Weights of a small transformer language model.
Size: 15 layers, 6 heads of 64 (3 for keys and values), 31M parameters.
Architecture: RMSNorm before each block, rotary positions, no biases in attention or MLP, untied embeddings, normalized queries and keys, capped logits.
Training: a variant of Muon for these matrices, 593M tokens, 4528 steps.
Each number is 128 + 32 x the weight over its row's rms, rounded and kept within 0 to 255. Layers, rows and columns count from 0. Numbers have three digits each. The size before them is the row's rms in percent of the matrix's.

# layer 4 MLP down (transposed), 1280x384, rms 0.0475, rows 554-572, columns 336-383
097:142165162138135122143188129165111107142151142093090137085096118141148060134118065115172149108127080143073117071173096095143098081111073109128192
104:143133106126134118142122102115099176092116111124091119156158157114136143131141198140082121185150159098100132111107151163167138119161090108145067
093:123090154158115156115156150159085094123136111108089135133143130085121082128191181174146137144171114093140169189134102161140057133143146157138105
102:189137077121168137158126136124105095100112124049165161130151103174093125166130130153173154111138110128116119138134095089151104059138154069128130
100:122120106115134107160142107121137186100105101159063066112083072153108136082188126099155111106118142109212160199168129111091091168098149137082063
099:147133157164123159090108171097115131103116142148127119128072076130152119077118144072142104174076077117150092134172123184160103098112131114048151
099:090114174128100084116075155177137125127155136064169175079159126068137112147137171157114116194082163116199179068137121170131134111175125126088104
101:169127134115092125073107134030102172147062072085106116168095177077139142133172092099152143083149159097104151080163183110163155105152149166179131
095:105109089111150124105134153139164174152128150108167095146102157148141138113137118108141109129095123116138144143061110156132147072112111179170111
098:085136173171090125157121117128079198159088173160133083151100106120126152081192067125134150110069126138080091156107182153206139153124095129062205
103:173090131125106156103166175154142117187117102130115117185098127102117120110157110080078156118118107180063120171187178103107147095122106142133168
103:122126115146123105125165133147155135098186136100112128105129087141157085097121128115099116191125145123150150148141142094113150134080103175116116
092:092134146087068141133168116116196125127185133135097116102166135166109138098107156145105129177145088178141156226127119099114136156123169096143146
097:150067138111186106140104144101069110108168085133060134119088104125139097041134129169122119144123098118114130151093152099145109183110127133104172
099:130128142099107163172082189129094189117140151087114098166130154097131113153106099105126145068159194132121097158132093103139137134125068099108135
102:133178131127190119151140121056092128099141117147151178094061150127063130149148179122184137079119093113130107102131152136056161148135071136089098
102:092091161152137136114181121090134085098137145170126055079162138155142102116123137059124126173152108159154086135113046162094105139106170133190118
091:144136086141174147137080095139103119192104129108099144141110125214093150166128093175185145130100132028120100115125117175182117101090144088138124
102:099214133141198129088166127145158164093072112154158115093127192138122097102070139091138119126173187208191204114093111126094139104140148154130147
# layer 4 MLP gate, 1280x384, rms 0.0476, rows 555-573, columns 336-383
104:148163114116169120178180082156091145132147127117133178113188111153177126142155106081092099146092140102097168163112079126098158100119093106192121
096:117134151173145144089141148112100139130136162073105167134115065145089143208202147133112131088158115129156073143157129127111137121136119125130158
102:159095127116159108082168135139160075064132136143165173163137105084149104150171141110059191136166103110100065106094106112171189165153148078116160
095:138107183176121111122136088120161166124138138157111051142134158092134091147112129086118153172111168136152133090075106137133117099123064124099146
105:101143099152161057095181079078116159100102131146119108088115175169146127182102192083086127146158092100142133110074099092136118126095169140118089
099:151135149080144128176131111079061089152144137181107092132114090123160158132085048096152198141165130129114172125035144140081135157151124142114158
099:147132122132122104175137120094065129150190179111126150117118152149127115128076105182080128188119140112125143107139157132136081096192122122112087
097:134162121052117095045150129112064143143102109105104088142218133120139160114139114116101169145122186106126121105103133116122100155136092154125088
099:158111069137109146141059137198098139146166156096062141147175148197131154113110084115101154117144081073128109157144079183120090164185133146186125
102:153110163158129170121092130118089124100161085156153100145125111133133216162160148163121121127113109095120081136112145140183113049141113084160086
103:179170179131116094085159092177116125135094177072128107197120161129114132086184150125170098077228128137158169156154153167131067099136104170142151
093:094108101100150092114147166143114117149060111118178110170132087137098085163166107146067061124166160155187100136143094081083136182060160126142136
102:124080154170123126107138144033097161139128139136162141133135065096174099172134167061151129068138162081123121117090112169146127133166077093105192
101:173105082166138121112152121080135144105143216141115104141093123154177092140148159180136124126139126199103128122077100095174150147155157110135039
099:143188101194137107106139112101171124083090103095118076116091101133091143135107137172089173137096159127125150148120145108165116131162120115120153
102:129117135158140153067152032087122127107128102158209130061106133095151155102156131100194160147082137091150077136142097090111104160167096189100075
087:146094096108134105114141126196085140114099102106123131089154150104116126136081154135094146127138137125099107073094162142152114150135142081112154
104:107126132178107142103122146140081157094043116153128086096142123194176089119086170050129116102100180123071163117082144147103161091113153170105133
096:120095230136123112120098132111117108126063078140082099162149196119154146147096138080091114099134156131103135156107166099129164113118135155098188
# layer 4 MLP up, 1280x384, rms 0.0476, rows 555-573, columns 336-383
105:169176189107103152183165112207162167097103147125140167122165077105135176157142112137133090144124110089135110135095047162097136133195133137179141
092:088144168116137142068198138161138144172101151099081101113116161112121108110168161133152093078108160065138160101126118090116168158123124114180182
103:191111071098164121148131134109051117080089142098178124124118064146080118174097122104170212145095163093079139105080109077120106118149177106147113
099:164109151137131165155162074148174139160132175166182106210147150115169152086173186092183105066197176050129064154127161109126079115122106162154080
105:170110114117122146167106153078132022121132141170122142137134132133162171142115152102165111168098111101172201159156135071132148115113105077149111
099:117113119177127150151154133112108151174125109069158143129138167113143150081159117159127109139130146089130127120174120127118114132166102140099108
100:129158198115137162172129121078157200132103063119154079186152159161105123111159072186126140128118108163127110145098157115147118135133097128172118
093:157071130143135128101082130194153157115157094138111131114060137078125132166130072101125121128149126146102163136122121136154099096147106172201137
094:138153163110108173145173169070158107175102110175144125137124142103166121182129123075085133073125135132121126127131140110115117095109180146142173
102:153085133164095166110125119134140094188158124130128061085096105106113159115125083148149163184175142114093188149150184121097138107104077070127161
099:163187147136113119091179140120132152157133128116133148164108123139134120121153077177113130131136120056163165145143133086103053070076117189090209
093:117182116082076221087125151087133149137154119163137146128116160078151165127116160088142095164114091116143135090080147064161141120105119095189097
094:155142169164182131117185147098121153135088137119070091100138053173112114124130142183126108147110081186105098135056155081170120138123141157072146
102:126110163103151149127109109176089141099103123109133183156098151176145051136117140102127152107123165148155135137108058039153127135128138152110156
102:142143161153126107113077135131126086135134162138149144100106133125123172143129146139106181155160056137152106174130164113146182166137122123072121
103:045158090099107084160100162137149106105091125146105112088135093107124127115127141085070077169112158094093115135088087119154086087174102125155091
090:146061098099149110130139138085170169171123127076194132139151169125136093112058142168152123130094128133169156113139116153154099158147115104104170
104:129092184111184119116091171106142155107127154150161096109139149140143116156128126131114173115094120094110103136078108120172173079135123105081118
100:117175041086059195163151117122141118169097180106121131104156129193119117117122140155124171108180139156104125171128102084129104152116155159118109